python train.py --d_mlp=1024 --positions="rope" --rope_base=10000.0 --attn_scale=0.125
Each number is 500 + 25 x the weight over its row's rms, rounded and kept within 0 to 999. Layers, rows and columns count from 0. Numbers have three digits each. The size before them is the row's rms in percent of the matrix's.

# layer 10 attention key, 448x448, rms 0.0387, rows 366-408, columns 64-127
093:506492464509496499539501474540512493535470477502490498518512471499506475514526506522552510505503524526476489487484520505470494517484496496503511441508492518507505433521487532508514543476524475
093:501510532482491454500509481509480510542494517494514538497507503470502513484489500484516508483446524515517520512499435477509461510483515522538531440507488491527537518485538468507504499539522540
110:487482510492499487497542486550481483513482466504505485494509499522517548470485500490498517466530489519482478514489490507472490486483476512504512475563471562506536490500519468513493511499528494
110:495526444469485498490487543504467494511492480507491511550512490500499439493532578465501527492507518477526509548475499509458522500503533467502461518499541499509509490482471532527498487479532475
123:501432504510500526502479467490538504510486506478508523501485538512499448506501463544511539494480478503494476461539513505499513553512515493474483474498499480483493528513516459494529486502446507
119:520482486518508503504485474477523479522499522512492507529469470489451556532501443527454525526456500491502517481515516454500525513493472523471523502511466481499521493488479470493499509526482436
124:481497446532501480507467515536503503467503445504515487505524474504519482501532544489456535480510539512481488524476475520531513518508503525501527489531513507497489492483526499513510510508504441
128:485536473540491508486541496534535513476449514460511511508515500508480554468478473511507536485500498517472458518473497474500489480506485484505526499511497507477501524490468481516447527493551461
133:516525535480467478500495488498485504513549521506506510474534434499505462522483452478537527480497528440478552498522516475500510524478537534496506449464495520480539519456478502479498534468470516
128:512482506502497521505472482503519505500498524538506531526501468502473495507523479487499486468492490514527496501474526453453524464503519475527505536504510465502476454541516501499491445536473485
114:470518509481495499534478459522523540489512533490491479477532542477499508504504455468503500537525500502488489474515482500564505532500519508502538503541481511497531518508510540495479492493581499
132:495483496546525511477513495524543517486515497505511471499492486515493487522483522517562469533495477551539449478468449509532494495512468497565484515500510539528513514476506476488500512513528546
132:471536534525487533503511520504499507485529487485493460482501475506495483456509532506520512518507530483447463518497473487514503543558528509472484491454485503521486468393535456506514483504471466
133:467475442506497470512531474483508511476518485513506472481434475549522522495464541450461511510497492517518473505507512510539503540517518513507493511507461491502475457510453504527503495552464585
135:512497535497480562507436498477509521513486493513523480492471504500488460506507530473539494511501491489521475494462508476526529498509563499492483520491514488488464495488500535529515499485470498
125:498523458522531509517473465509542509456493482496483439498475551488476483504509499499517501498510510508471483471507480486489501500516455516461499504520484518464495553517487529529496477502499529
125:545540520507503502519507457487482471495518490513506479501463486474479500517473494505455525525469500481546492501506505490552545489507489538497478483526482485510516488500493523521494457514497528
133:485472499477469519517517480487498531529493504503537514487508535545487465472521505514511504513457482478550498501511521480479484503512438514500515480495489491482507527533491513479500447506482529
069:491474549534489511546551456507483493506524470513467507477539467487500498494503511510488494514544503525519460522505477506493487505496483508498493502497528484521501531487522493510503486479490491
068:474511483422496489509493510467520486520516529502512506517478512493525484519486512469497485526504516460538487506524492512488501497504520532488502501486495498505523522510555504471468529532542525
070:535533522495536499507524499487504549557557479476470518489515524466513492502499524468575529487488506508495494499458519533558504520482532481519503472526430490517499487470479524493464517445506510
071:499526481521467457519539498482496515511503495517515516527471486517526454521508493507577549482493497558524551517488475516486486529456520506496482455500451466494498489538491505530469521499530459
077:532499547537501467474495504499514525529527492493494552487464482478470504489483487481502452501497467461526515457476563486536497515513515491491531497500501523503470465501485536520507489485480482
075:507514512505516506505510469504557527500532480528457494460482492496483494475508470502498496519481465473518540496492545545489532528518511515535511460495505481521467481488514527538491500521456478
075:534497501502528510487494520471491466476458520516487541505487556508531481531503522563515516502496494552477464542481491458487492506444532500462554535499460464501489502503486517492505483526515485
079:520525474508482460511476508494509501494471512501533540490501515534501478506527525480532537530519480526476459521471482474504505501469490514449536534529489499498504515537457534483508518502517523
079:478501513493493489445469496490493489512504531508482522425529505506517512526450491511480484480474508491465493489559472519510503505506515474503537475487495474511516522505546490479483528507487479
082:450495523503498507475479499504465490516518523501521437514531528475529515499501527536496490459472507515500486523536466481502510510492528477484504520483470475524534490468474477441466499493513491
085:479496484497486471477507505541489475464502485491497505518502468485475516482513457496475517506508556433519535468541532466471518534526481528491468491487504558488457487445494494515493494497483489
081:511539519494481459507488457487488490532465505489468519469517532489516448492492506446555481494473463538480501531486451517484497489447522498499510461515484467511519493567488511533467507499481506
074:500489499498536506508479475542518480459505484506499531514509484509469464489492499561486486459522545458535555449543540496487532506483494506514480481467525503541520461515459478518494477494484474
073:463511518522493468461477438525519475508540512498446427484506477479505504479516485550501445460499479514539518467525502525532505551511567481501529504530486476501521512453485498468463515490493493
074:479509513487472511478504503528501475495502487531480443538493484502500537518556465570491485477522508479522477472495522476477483529543493493513490473467514527479478493444525491495510520512526505
083:499478474489503552490479544518521452485511516522494512529500485512505500532479531514508532516500514492506547531497461457519450497489515496458459503477506532539515477469515481475506490503505486
081:511524502504451504447471514508490488531505493521520457526497487509514491482510498474519490481525519504542507491455450527484483520520480504490500510482504510482521538468492517488536556490466540
090:515544491495520506477482478479516533476517491504478481474468498508523552493531500510496493536486501480481508491488522471526492521502509539461521494531483460507460495524526539490534472476484496
098:469465472479497530465489501475525524497516502502498476476458491479459498517471515502444517514488496517492541529530520518496524540547516475526513518482518473462525506514576456464466504505465534
082:523472469496524509488538524522501512500554453515460468534484488489537448488530504528472487502489516505512549503524492555454521486539498515482475525477540497520478505502519455527548534483464453
093:482494453484516523519508493485484463432495522449515497539513542503496525523528524517510489480469501499525498525478489499548450537545527510491478489508493458523515499496514532522499479512488508
089:509528513509490483486485473471467497508477502476498498490545545497473525557472488489530505434492478536521484483509498475505469507472486491479546485528499503500509522529508548513492498524520550
088:507490479498488546527497490514551515463491481465472497511503515482484465487501536514469500528493506458506540491544520491491474464505506513501454474498527498495493480515517482542509486525492481
095:480488440498495462500502506476493499502533523468541498527465533504516506525481523502489506500524514487484498511476511509523470502462529499505429516511499488516516488494509518482522432532528492
105:546518472502466504491517477499522512501474543509540532470507493506465484512522489494490473497451505509482475508468517513455481514493428454549471508527492505539506484502491537486522481526514515
# layer 10 attention query, 448x448, rms 0.0397, rows 367-409, columns 64-127
101:506557507521518507476475489532562459549510524525526495512523506510511487493477493495491500497510480468478488509484518498557496486517490464501492521505540508528515510475525490468448482494536478
098:486519477511503520499502519520527466455481492517523496545473484517496496453514499537469530537512555451527509528477537486493515506545459506462506513506502535501493493479479462531524453526482464
111:511511479505492530512505470537460500442481511492532522478519498549520454536512508524467529518502507462518481517509456505522485424489537493458487538522535534459489466488473453492509519489538503
111:524450493495548472493482485497526476497487500508531490511498530478552500487487547498514488472495521442496512531479489493487522499480492519546555487508488528539471510488494525479498483545493461
127:475511501520479472504483537475474503512483486504456500518501486472520501553510473530515479534500520503500487548535525555470493502477522546493480500491537517513467494519490536520518494519492484
133:533496533470502512508513507557485502490466541539494504511508503505497509496496480525532517486514502519462451505483490542517521538472496498509474486555483451530488525528508502501455496492518525
141:509550470500490497476525538496547526487497487461523536497504490474465557491482479501519526553494543514496480506494473492512514500530458473469493533501484556513473503521446527502523493508520493
144:496526514518493472484483539516511479477532542481505541524516489498499505503469486485507503493524503478468501474493515501517489463509491479492484466463513495506458544503511502501494549464499503
136:468487492449508574516497506459475483513504533529489550525507467470527537516522503468502444448484503503513502538479509570452514496483474496525491507490539496509420451498502515506497491510475508
127:507566538521493487517513533531482502506483492544458459488493510482490496507479474529500503508496465521476494520485483476563497527483477497448507472544488492492515501495512454523491497525534510
139:519526580500474509522493489475519499529508497448465486463521495466521503520487460510555479545496508492481479455454452455468498484478508517522494519486518522515513483478512543524444535506518522
146:467528521516472530483470508509451534499521466487500494455491451522519501446472516515515516509503518543486461504511451520535523553529496551519484501462498546497512499421492490535529488517462459
141:498469498489516524491499519437504514496492483483488509495473485527493486461513543441483501507479501513485514547507531510504503537542550489521509555503559476500503483490487471557517484485483506
149:475493534506469496503485508477459502488515476500587478492460474485535513484483487491508494522470485499478477503470474496501512484452485532508446494503476517458476492507477513489501489500459545
140:512544466524504503485503444484487474507518496485489475454559532527510501484478482532484477507440530498469522492505470470497540514503503474502520487556509534448469565522499478519526487497497532
141:490532496479484503491514516468486505469482500476501470525455459459497497475466509512487485530495509477460489481469503517480525513499484507489490549560488483500500549477498491503499489519496503
150:472492467521488470466521493496503508528498550461555512501479548526509483468479508481480494510476491477525546534495463470440467471481475474512512453483504506506503512551485481481534497513490503
070:451496485483508517493527492519551498555485511512481532484523497556503520543473489521530479481484477517506532471538464517492458496518488488491487471502507465490486479481503495471534514481530488
066:479498503506475488459484476523532504526525424508530510506537527551507474508515493518493548511482505518515566553493447478454478465497503491464502533505489533471480539480512517492509465506496462
068:505541479502491506505518496496514479534513480496527508472512516506514544491523496553494493460501536534534519486484479525474497504508514516464507521472492521481517487482481498512481502474516484
074:530558510518479503470485486510489493526515494473520507482529491500475504496510511471510469508498523499474502476513515485523515466509462498525481550506559560523475490480476481504529517484473509
067:499490471488493525521523499459514508485478493516492551515539487462478534475488471468535479464530482530508480458466451524486498506512491497570498487467519505484517521518511512519452503510555488
072:523518497507495482514525514513470446466468524510490551521521496497463459520466485486458446530487475482509497467492498492519505452495497521519526532504545565503508523522461495495492509502502537
070:482513482539454512484475516508509468499493488493511490485524536473514506536469473510532519494519539530526499535525534494461559560475499469444502488498481439491503525488513503468505498487482483
074:506554489520500502473478528511521496510489513450535509472488551506522512500501512544539513495477544531517499494530480489501489468471488465484493520480469516515468503492454537504503471483478440
068:512464527475513471499470508509475508485488498492467458538481476481478488506480534517536469502474479465508487507477532498508545520486523480475516539436506506479506480501456469484481506506518513
072:493486489530457484475491479475492484500527497505500497456509511524523509441493530471490512507546509509483516514485465456474518530485520504475487496495475485480523518468522532475477486472516508
073:547497481460534543513464506477529536517504511500467568527483540497468503489546502500519520501505467501516493475531535508428522482468488478539531486516493496525499545558439516530507499481486501
087:465524463536468467476481535480495493489516499480518492500505507508535522474491513538530510457523520515485499538511482509519544498498553511452485523472488503482495485487438506535484496520474492
072:493463441477476497553496507489512477545493505512501531480505539519484487492476516477523493517479503517504476496479461506495500485472537463496530469513491460499500537504529490498495526472521500
071:486442543518467500514532515479460553498522498448484503461514485440508510488441498520490497532485523544525452458436468507512528520497499525477549476487496472510517522509483540530487538505489537
073:537447477498492517508499458507526506491486510528516540499514522509451484497525478536476512497506518487528545473502501529500492497484463495564518509508522498497515471523527510469528505485481481
083:473482446482559506480490449479516481450509465526552490507512535518494468503506499525516468507503500480522519522550487474466497527517493503502456529478499519530484477515537546499535479435507483
098:527480507461471498465506480523503530499504495513542540507505481498465490500496499513461515525463470480508499487499513514492515490545454507509498489506549521518462487529523482489522453516487500
088:493526503470511492509482472510481438487494549461550500523533497496516477504545504502542514461480532483505467513531482491528467507534473514501480541450502489525536497528476466528515460477492504
090:517444493452525521518515503441515465542523511533473496514513531453507524482501499482531514509470522493482526522492542511501501507488514516542514489518509455516523502462473503485487489502565512
088:482508530486509462495502485452530526463484499449523465483512524498553487474502512445482472460489466497511463552516464468498530491494506509451478496475492473494519535499495540505426510538525543
092:465491490505526470480482464540503523523514456472488487513514502572478512500516501481491498533539527485478519506498495479499483499475533514499529486455504505511528561499480568499480565517468463
083:531496516533537508468480488513466545535466521515517527479530495450502479531448460527483496517499550514523486493495526522495515483503491495521563515521510468519473495524477499461517479505463507
089:506461462499542520476523475470514514472478459479491525513502523476520506477490531444490489525479499520500507515506470501443531496509532486521511510513543517471511485483500482490483468573516473
091:483502509492495508496483527537544508504511444489501504489485479538505503545498487507485512492538522479481506500520518453470521478499543485484452490490491467509485524487510549465505533473466488
103:512491506489463496527517528512479569486528516485451478481500491507466470494487433487524529454481496522505542499489522482469478462454506477495518504529520466480508483473507539466477517523521477
109:474492511519487494500485475498542499514520510532527488493542465479481529513533484524515454489525498509496497483522536541477481511518510526493521472492509543510521460489545452531522494451498491
# layer 10 attention value, 448x448, rms 0.0381, rows 320-383, columns 64-127
094:499465510516553522526478531494481484525496483505512527513536538467474513496526507528488490470528536445495503468534519519442493503476473520455492517492485514522529511556519493513545517453439469
100:549556535553479524494470509523515517480484471499490471509484521451486493446540520504458466479457476521509485532519510504457492498500527549434519464487516525492482485527531472532472576514467499
102:501489479495513476463506539507537468556505535531497508518528475511477503482500475480501455460567524478495476517412503522459488488486472493487471490491522501551529535484505517526493525437454543
101:502504484535521509523503541467515506503514493514451474482525505483527478488506511450475481493478460507473505516532480488523461487499488526447497497475493516466496539516485504528512509509513521
101:517517489487525459468525478490565536480535544480531482476474512511525483494536476487505493537495509487497515501442507513474517514483508468449527499521496481502509437441472527546513490504487547
100:531478506526506490466472523507510487546539537500463526482542476526492542479477467530520469461513542493498486477462508529565508474498529543496499558503454504479496495478452509506490501498477519
105:481523492523523483489502510543493506503530458534481528518488507526503478490503497547488487480477510479544522515507511510481493502488472504551506533532520525492521512502513478507491469478491498
101:513526468492489495509474526489502485451524511447500523473500509474479514534523501474459468481495503503510497501515491488517495479500491491506517503513511522478501459559564505501487502512492494
100:507511506507488495571504515487464511495488483453521484477537497518480534496471522506525508484516497525503498438480472511476507539507481558547486489527464512544485526468480536489514524526488499
102:479535487539488498535475477523485485489438467500472456504514451473470521481531524496520521465469485499530485489491498446484476494490484502508495483455529497504502506502490465538535515505537512
096:469508519491457494483456543501528523490524510520493513462483496486512511524500509522531507519529527522463517468508497508525533492497508525516492526492471522470494508552520518516475493552477463
104:451493505526517500524508547470497543496463492452529498483506498459494475458545503530494539511495533500471535476491536505474512485493535523521489515507469508501454535518466486507454527476480509
097:487527501484462497471499519493517454510534525508500485495508497492494483527493468498513527549522531506462530504477488475498471556484429474491471462463506522515514504477490485512503518502481472
101:546456493482525487498526473479513530490482484498499456518557491512487482533482531490484468505552512543535518503543505521453524469483513516471513547527486502530499532483506505537560535507521517
102:499506481456504522507538484447508509494521502507533496517507512460464523524477497495545526484503473478468485477495546474484493519476482494498484493509496482458524544491518532529512542512571489
094:556538495501532458501513526504516499489513520465474454529497504500485525492472498436499502506537468528465509515467472512472495476508491460541523468489535515488535459453509526500525459546470529
100:482487470448465539480539500506486478493535511529501533489465515509541473501496484490527480503488460530519508533555514494524516515540435551479497527568508532446502541522522488499481473475512505
097:487518521479498493518481538517563469537507479480515501508489509482468482507505467490461477520501518531544505485484516505512533481486486492501509503458495528498498457539527541492500518510438503
101:502455542485540516474525495506472483511514537548484528515476511515491488534498485539539455456490531498472509540534482512507479484456534449484455484479500521532514495479477503541520492488468519
100:472500520469459504500484523456538545506482521467462485466502505468515531519497529458500502450500515473460521473453546474478510479527513505499482513524476480468427499529500497485485495548512516
097:535498488542485534499494496515505481490457491498540531469490495449528488485510531517486530532517526503516491516454478503507495534489540475434533471527463504498500495473474502506530494561539516
098:537490448520487499496522477500511517506507465526506514480482554504516473480487502511499519512470454550553476491513476513482519481497473491530523474473488518483501506485477537508528482473511472
101:522463486519518468473504502500459478500517487481486480482482467516565528513516505510518473510504510503492498509454537534446507504470470513496481504521504537514551517493514559507491516506454500
094:487506508498499494486479502501456453504532473530489521526529486502523499490483519506476503506517520536500517496521504536500482479529478519507490533473486501477470466525521508501517459537481467
101:480477531497476469478505502475502501527535514502454512509529462527514500496478499520475474493492555533534500455523478503471503484471512506535469473470497498526519480470498518522559524529486470
098:545514488479490472500531506502518513497529499520514505550508524506496491487485455501517541472521486551543517493503495503503505438511482507527526493499476480511477485483496534480545501464521492
095:509513521481487482449503487508573487524500521512472499490508535486484473517482510488441444480504527503515481518526486520466481470539491480478524512510510525491473501467513495496500475449519536
098:496540503503489496511488504518477473498500532473535510503522457487470511500516495481502495484519480543523469488470475497552495464517525503529512488512473497527480485537470489470445468524476528
102:462496468470511504510497514482473496482504502486522493529470472432508484474516545507488520500462472575441533499506533497489494507478543480500504502487518471518458538539481484528486504492509471
101:493499509526528527554524481473518497501513459462475507485497493508493493493525490460497505496473488523495475499515509447515508480493499523492487513505504457472474514503551532533495473499528459
095:503509511568520494558473483509517552461470476534500470516509509543528474500573519509502513525525523455498506534540487501455486497479490482481483527562515471471481469478490491497501473506502514
107:494481515524503516501502509494501496494502476489540532483520532448505488490489513534493469497484481495502481442516515444504559548520511535513504529510485509446470503519521532450479479532504471
099:510471514451475500490506525452486522464493483477497464506482526498485506507525453473533500508494499475500515527429536450493452467463467511478478485523517503510519555505519566498486534442482471
103:487496488532524460488533506516466540503467495460500481495496511487509532487503450506470488463514493510473545482524495495507488473464510464558493505474460524516526491491509493543556464502537529
094:473485529499468483503487479496511500500498516473506496497492456468523500491506500474501512465521509499552503530478486504509495491490532543491494493540480523530524492537490517484465490470506499
103:500488506533510516486462468519494464499453517467531439504534464538500512455535497441463522511524503509514465510487533518464536547499506504532467506491501503533568520474493531547490500491483505
105:494509477517517453469549522480526522552511518487560501495478507417444489493452481459506515500447467552503480501467526482565498497534522499503525463499482497455455504473512480488446484481510487
097:495477531507531459534507520489520486483561514462524511519487474494526546510432483535548479492466498502482478500491533446506513522485520506523480498497488471543489506534494548509539509535518500
096:481526501494490484495512482535505545477523518529515499501508546506512503528548459469503494536504462527507507474501511492518493511529466465501490428507526505473490476504539509479492486524486471
104:506493515481510536517533495499541463491486485500461515534507536480504470521529474520475477531454494518497513466543492477493451434476507451509500499450531499505463505533516544489558495475515511
100:471473476481457533531524477532502467471452502528468471471491494455467498506504514533523514527461517486472499509548492504526430528543511524468480468485484463488537515481465487480476497502458500
096:496477470483534533492509509473523526502533472503486526519526534485539505497483481516462470474492471487515548487548494470542440529472521488499471517482515523470516527549546554520523510466510450
102:504498517530500499472486493493581471478476537520496469491475515466484509529511497442478509468525459506489461490492492495553482446519484483510483469479477504502486504470487522483492534523539524
096:511488506523466522484532534484516484534504509488523550444472479444522443448494511463494423504490534509502475540511486534516481516512500529463507527460515575529460519491501513508514514494487495
101:483484499513483460495520512515462487532474502436505489556508465509490475473470499482484496472492465478503499488467526464509442516539493474485508512437500515498547478482515470452528438474542509
096:457500449506536485514480488482479484417464497496503455495517521539473522531490499467513526518519513497511483505480512470491531508503513485515533508543544476542489503512480526529492454491478473
099:510531478497525489503523505520494502519532503521484545504515528505481485488519491513494526516503509544525496512526459541495462497483446460504519507536539520510516492467477515505528423464481487
100:492458500502546532535506452501430461507462503486457542486500468535522533524543474529524507471489501454453527487527470542511533493483531538581473486536503477541520537488480492463474462509472532
098:464511523539478496509481454540496521483467528518495483505520470524514488484540490484519507513517501514502532507531479480473500488479486499562522482503531527443516463490506472485502515494474496
101:488524494504504528439543503513504482503498499505477536495467528481497512545452469518475498502514515509449484484504493484499554485542484527523507517509494516503485532497526550468479505545489489
102:510472506470481503530476498463480522499516484482462496486485533514482478541480535513508523493447517508465520470513476492492478511510502517499482510535517503506493525487458504528525516477499480
099:492488480501500451457520518519477513505501567509497495517473476496496516485518535486517480443495502454491517540483521505527491487523492498455505530522488524531500521507469441509493506456550532
098:516495500502489494533495493442500480447463467457514488481445492494487489533482538455488526487490464498518509504466502465527504537529524493486503483469489487492510477480456491485514465530521484
103:478522483494521429477469487511534518556509568480534464508484438471487516475495519482519513522521510525478495510454536516481506490492523505493518500527490458483513462486517490460462507506483497
098:505505537491468516488507484509473530478466487521528462485484522499521497492509519472508526489479456497447466528496531520502510492533503524503491482519486467492486512477501489464448508513539516
105:487512540490440497557513493495512527521501517521519472497489474510451492516502505498494531512495461462465541529455478490522503485524470538542519471533497485534494508493492467480472525565498529
092:530498551584497501510448480505496461492448482571501498469499478532532460531502496516514498533530492487502491473507487497489510515485511524511481418520511493503535475529535506518476490505481523
096:507513479470417539491504489516458498512482498507555487502526491484492488503519473496492482535496451467509534499494502482501480560517516451493468524517523512519485479517517469488499527486498509
103:491530513498457508478505498468463477457477509516502488474516535494489465527481484441472520479534495481478506505536506547523502475541493520536490527483477545515502496475512515524482522528546487
104:503520496562487494465475497526524491493466513459485542508479506522517525533477501512494475496518495470492500481517503464434519520496492469496514455469521531502511446487518495488516478507470514
096:471439475536523469460504472506473505507482500506532502519483510546545464495496505468541483488528513487530481544498529503471519473476506504478514490503482514482520520474527500506506484458492529
105:501491536471479538546457460495451459482482456500515486511502489486526502515509475502535526511472500493447526536502473528525490502463483530537479478478547478544509511476473481519504540531513505
113:504506552515550501540462490479516456490535503470502474520502480506474523493481510523515517494505481487449490517450478473471470487444543500524443464450512491494526470488504499547490504533487464
099:474512491524430450505480488502498491534467481518515484470502496513466498488498524529497499465489497510517492454470541538492526482498483523478495467488533497458485510492555546498475531539543526
# layer 10 attention output (transposed), 448x448, rms 0.0373, rows 320-383, columns 64-127
087:491505531527477472520508485502517513497500466510496505462469488490518484485495493502492526519490479523514477529449470495513496542518558497475492482512488496464510486470488493515519465504505519
104:513481476505538489536519486443467466485523509487519472525513486496503497470490501511515508541522509517518487511454499464506473502543512502473502503501526455471491524489502508492589451481505504
106:501470460478465492507528524487486516523485491518478507481498479513484438487505475513523509526543518480545489493499491456512495500540503497502472465547503541500484505529484506439570516502561475
105:481473560542538535512525496480516538532539485486492495495464500488505482552537483509515461484507520509525495506505525513476483492498501500494506544536509457524531491486514517536527488497443487
100:499490494503516552480478505531534499526509465527512526466518493512471479510485496474525471500539530470497509468549488487487471496498515548541521500468518527533506469492523504522486496523496495
103:501530410498473553490520519470501524463504524470489495505478525471512465473497519491519515517507490494523518526506479493521479505565513517503528478502502519512541508511510523497541490514541508
104:536472516526476499559525555496486519508489512496497502490492522495499451502557544515427506508467480497488474549525476501517488494482516487500442491506495477460502497494444500493580507478488483
102:516454522521501537474485497514548510523499512503515516507468487500507513486495493537504501463503518532501509499537452499476511489483500516473488489476482489516495506529507433469487524469474488
100:528459561511497498477516474536502505473497500519546537498507525512497509508497481499508508554507505515465499512488495464488499477484553484483512470449500483500514495527518486534482574468512523
104:510512517513511538481514481486462469515502501464552507504498491519506473498486526509486499484505522493486486505506524496501497475458457530528522522524473471528507530483526484483513472479491522
092:467515469492469446519514479437496531496523509482514509535502541497564483487567493515494540550517482475537508522534509486466483509516511452500474486495489520500484503501464518542510507511471507
099:552438449479488523527512440477523531530549505466493506484462496556521483528493495525475507519541518499535503465496527481503479510495464450501492506498541517471478538507498476491486485471536526
096:539485489518485486474518561509487526501517530524548520486460510482496476547535522442491486499508493479532463509497456542460471504446527519495481507491509520520476502525434508526513500531471487
102:537504480519489461500519492500494514489501516515526512511505459520553507496503476474444512499492552483532506515458515501505510474515493512546529506516489533463523481451541509502524488515522429
103:517487507533497484502478518546518510534470529511512513517492481497503518525540504484457487478486500474499511510484520522504476481505536492521510523465481539508519533523543512513455491508458537
094:483450550540490527498535525501506520491523525483530495474535497464485495492513481547516536482509503465548485492526476508517543517507514526502495527496484525467539508522479487488448538495439484
094:539530496488475470494489571499497467519462491503502515520486460535522501524510556488464487488499488540526479510494482484516522467471493482469467512521501511465517509522503464488526464486480511
095:533528512499480518498535499486515476469501493527542534497510486519489486465513482525492520564437537524497510509529483501538513567514462494495458502544510479455467537534487493453534509483527485
100:444505482507527479502546503476471494553505525523501449495513539424522510510483530462535488479491468536535510538475488529470502491496487499550503499506497554530484491525499494523503492508531524
095:486471475509456467503480452512480495494516507504488489534530482516463517512496453530519543525451467474501526446458508490502517506460449475469522517519511468530488491475502511507473510471466512
093:483516482507509469475501499471512488495535532465513494510500470479485445468478509466542469509493496503449506504525455519503493503502533554497514529463524480514508500471530555524529487515495491
094:495507559522558515481521567527496487502522486506497520503493513444505508472535545470492465547488500505467502501489491529497486556512480535515514521513471480542478482496490528498491488494547494
108:556474472517486481498526536506478493485509474529531506519484523495520466534533478449527493535511498499545465505503471461497506520511521538479483486500539546489481504526442527530509484523501543
095:480541528514483538466533516510511500459546515461520520478503484494515519477533500530511506530497510558519439530488475522507506497505507517458459502510500482535485472476458469466519489524493477
105:476527496499463486468496495489452514505526495550563477487536551467499534511522483507502478537508504503514523563463464469490498510477504509526474499524444525525495478522506507521558527496491547
098:494484457516496529489502512535470469455484510501496523484475481502476510514523516510485467489499487454487503505459479540514501551510574535486525467496507532488501486502526502430521521485547458
093:500554565514486445481503543484449535504521510512509517500525502444509540516509457483517493503472457482513481516452520512507495535476500535480463469507515530507490536533479544512531569499457446
102:491495490523495473514538506487486478460490508503474515492509492507525482474496473554501519544484486487502496476510472490528522497488505473453494512500476500486489507509509506502488542488532470
102:491490527499464512460468474503500509518539522486482512486528480519493513504513495571533525469449512510495483485478532483512543449492485507473525469456524523519499502461543483539477483476476494
094:513531514539495561470533500541523523492509505482494532446513524491470476498492493453522524491501483538494493488499500488510479480513455479488485510512524487516476520500480485474523482473528456
086:510464524525499470511517423493535506552536504489490484499485492527459540483465514486488484461467488537512541487480519508476508451551506479491505497511504488527542475518484495507496539491527455
109:501510499514461477495478476502490495503524489515482533484491483500503493467488485503493515550496461506465560465513479444540485484522477460495478496490500421452495500490456506528489542470503492
095:529484478517471509510517473525522463504486509530473463514481536501524480544486501488502522513507518497529516468498487467503494472513512503491511532500479529494486509505480467497470462542531546
103:500491445461551560496542525479486512502542520470531514506496491475474447528452536492543485490504494511499520485475510475489515536535452507559508508502513484499458542509510512471496508471523501
091:533492503486502484489483512463475508503530517502480504566507509539510506515499468491523543471483465504530511507458480464461507468504481481481504457478516543501493530521476504515492545482498460
103:539490427460478492534549512473503479518516482513531502459503503536469460505482531480521449525474481504505539526496495494505494483528531508507514500517515496455471548491494506490511503551561505
102:464490469548487541481474536468482544524510534461461502508443497470511476490531485504489553491485484461474506460512530503553489520535471523508512547515559488517482526503550504550464502511525511
093:494537489513455515454510466501451511482508531528507483490520499494510496508500525521515505493499514526485516521504497500517481473490480489518531507497502474528466501532506447474506514502531500
098:514475489503511481518513489532478437492473506515510495504453461482511585532519496501484484555499497497519467503519482496540564460504531507485503510488523523532476482531510465500489495509523504
109:509517522489522487507540480567460489498501524533505520461512494488495502483495507462488504468485494526494475473448474500497459492498498476497494476491478517468479545472504482476521511520530463
099:516495542493517537495485486542479480530514501458542521510532537543506490521466510476505486494473525521522469509498540463501499470522492466509497521476535468473559469466527524520537493473493491
098:514507550485506527492506492530490497486495518491506498474466497501487523506487502499486508512490508506488449536476476464521526488530495477493497510538499518501457489492495496510484510507494516
102:492522472529496499479507476473505514513521526544469513520534460442521509498504468508503491506487509450502502493511515514461476507488519482523513517512484491501526564481521508489457498471507484
099:511573485511496438524495530444485524473490479505502533509510457469545488486483469513519520538538522525517517504516480490509478548476488517496529558568528517522499477498496506550549494497515509
103:528557494497493550482542554496517501510561520488506500464485501502493456504487494541486500494460523505468516492481494496519496478502540525493511487522490533460485477516471467542497571498526516
094:479482546510481559511535462485529515526517495519486508466509502513517492514539461523535528478505519507523503465540505495494499413442461504488535458474464459508496476456512487518472481483541483
098:489534520519525524515538561517502507507471507520507497457486534474514521487556515478487500489519492513505488549552474526465490517458473532510453493490475555504518500527480499488528499513496503
098:501535520451505552506502505511522537479529489498462513489486561503482452532468532453545530502553497526530467511499510505497514520490521490510492471467509497487496514489472501484456492498527496
099:526488522468516516485509488489462472477526477532498527525447504486500510543485529469461483459503493542516503508457491463507498477499537518498491473552464522514509487512505476460498553523529487
100:492544467516496484478487530513491506487473512554460531523524506443523412480501487506534504533500471477506486485525502533479487485503508485475504446499553482492484492479474488492462509485501508
101:455473559471528441504472493548521508507504519504491491532468535534462505527509488460502533459461487484496502498449506554491509505489506510514500479508533532535487479463531504532511502509464520
097:523530474491487502487458545452513527556502496511501479523488484520521465518491499503480469463499517517549513478514501461460512503509491464506498491502478494518525478490528480507550475493506499
101:462530508468513502431457513511520493533504541524486508488530510558500493507509482485481504491465513531450502506550529512499506494482484531514510502471531503535491477474541501536476507512473554
105:505479541481457537456446492489486524471525528500473547537530495505471500477524483536524526488485503490491459470482509483533497495506489503500498501493497520513533527484500535510477496497489470
099:520507486476513516497447492482525474503518506495449517527509472530491513549475504499518511463440479466518517448483542534500508479502509532494550533481567487520547537485476503537485507519495527
103:504483556493518548486537527489500517501499505508473521543517485470493464512499492485502527506462512497548483468493506508460510543481477488474526484520505507481460521492496492526497472512512496
089:467509480478511471523515480444511494495538469481467444518475492457482481492469517444512504546500482507523513502487541488499492504488502528499479516490507460522488528482454533493516505508503452
092:533463562447511522498485487552534450516456500515502510476511502515478497493462514531488474512478521504426510506507508467550524537460469522493470511492506473502489507508495483464503498495482529
098:506495502505520522522516506466516492488516482491503545494521484483552504549499487497546514492524489486542538476514498548480501532477527501487535491481522501494491485465467481504452511489468486
104:500527526499534468510525464494485524515514499509466502503514501475515489459434515522505508571488518527467469515488516506532521528491460509504511490534479455524529473514471499493423504482577542
098:534495504460506472504524485452477494456478464507442526495505486512495483556503525493521482511502510520481493523501495517533502547496573513469509510516509526455505499510450525475480470493502472
106:534510489510478502485513497548461496487504524514514497500524487487502494544483506461501512483475512515533474521460495545470489491465535478517488497490522535497454518463494503458514448559464498
111:466549504520520477549526477473459484485478541508485525482522509520499466519479481505497513472482485515541492523517513543491496496527522493493531478532520541493478513484482497506465480543475544
101:525537508516476541519470527487506486484486472469479497507495467453490516536498466525523543513501459487487525465506535456495490505478511501467518530499481494532494491499502496499495508484500487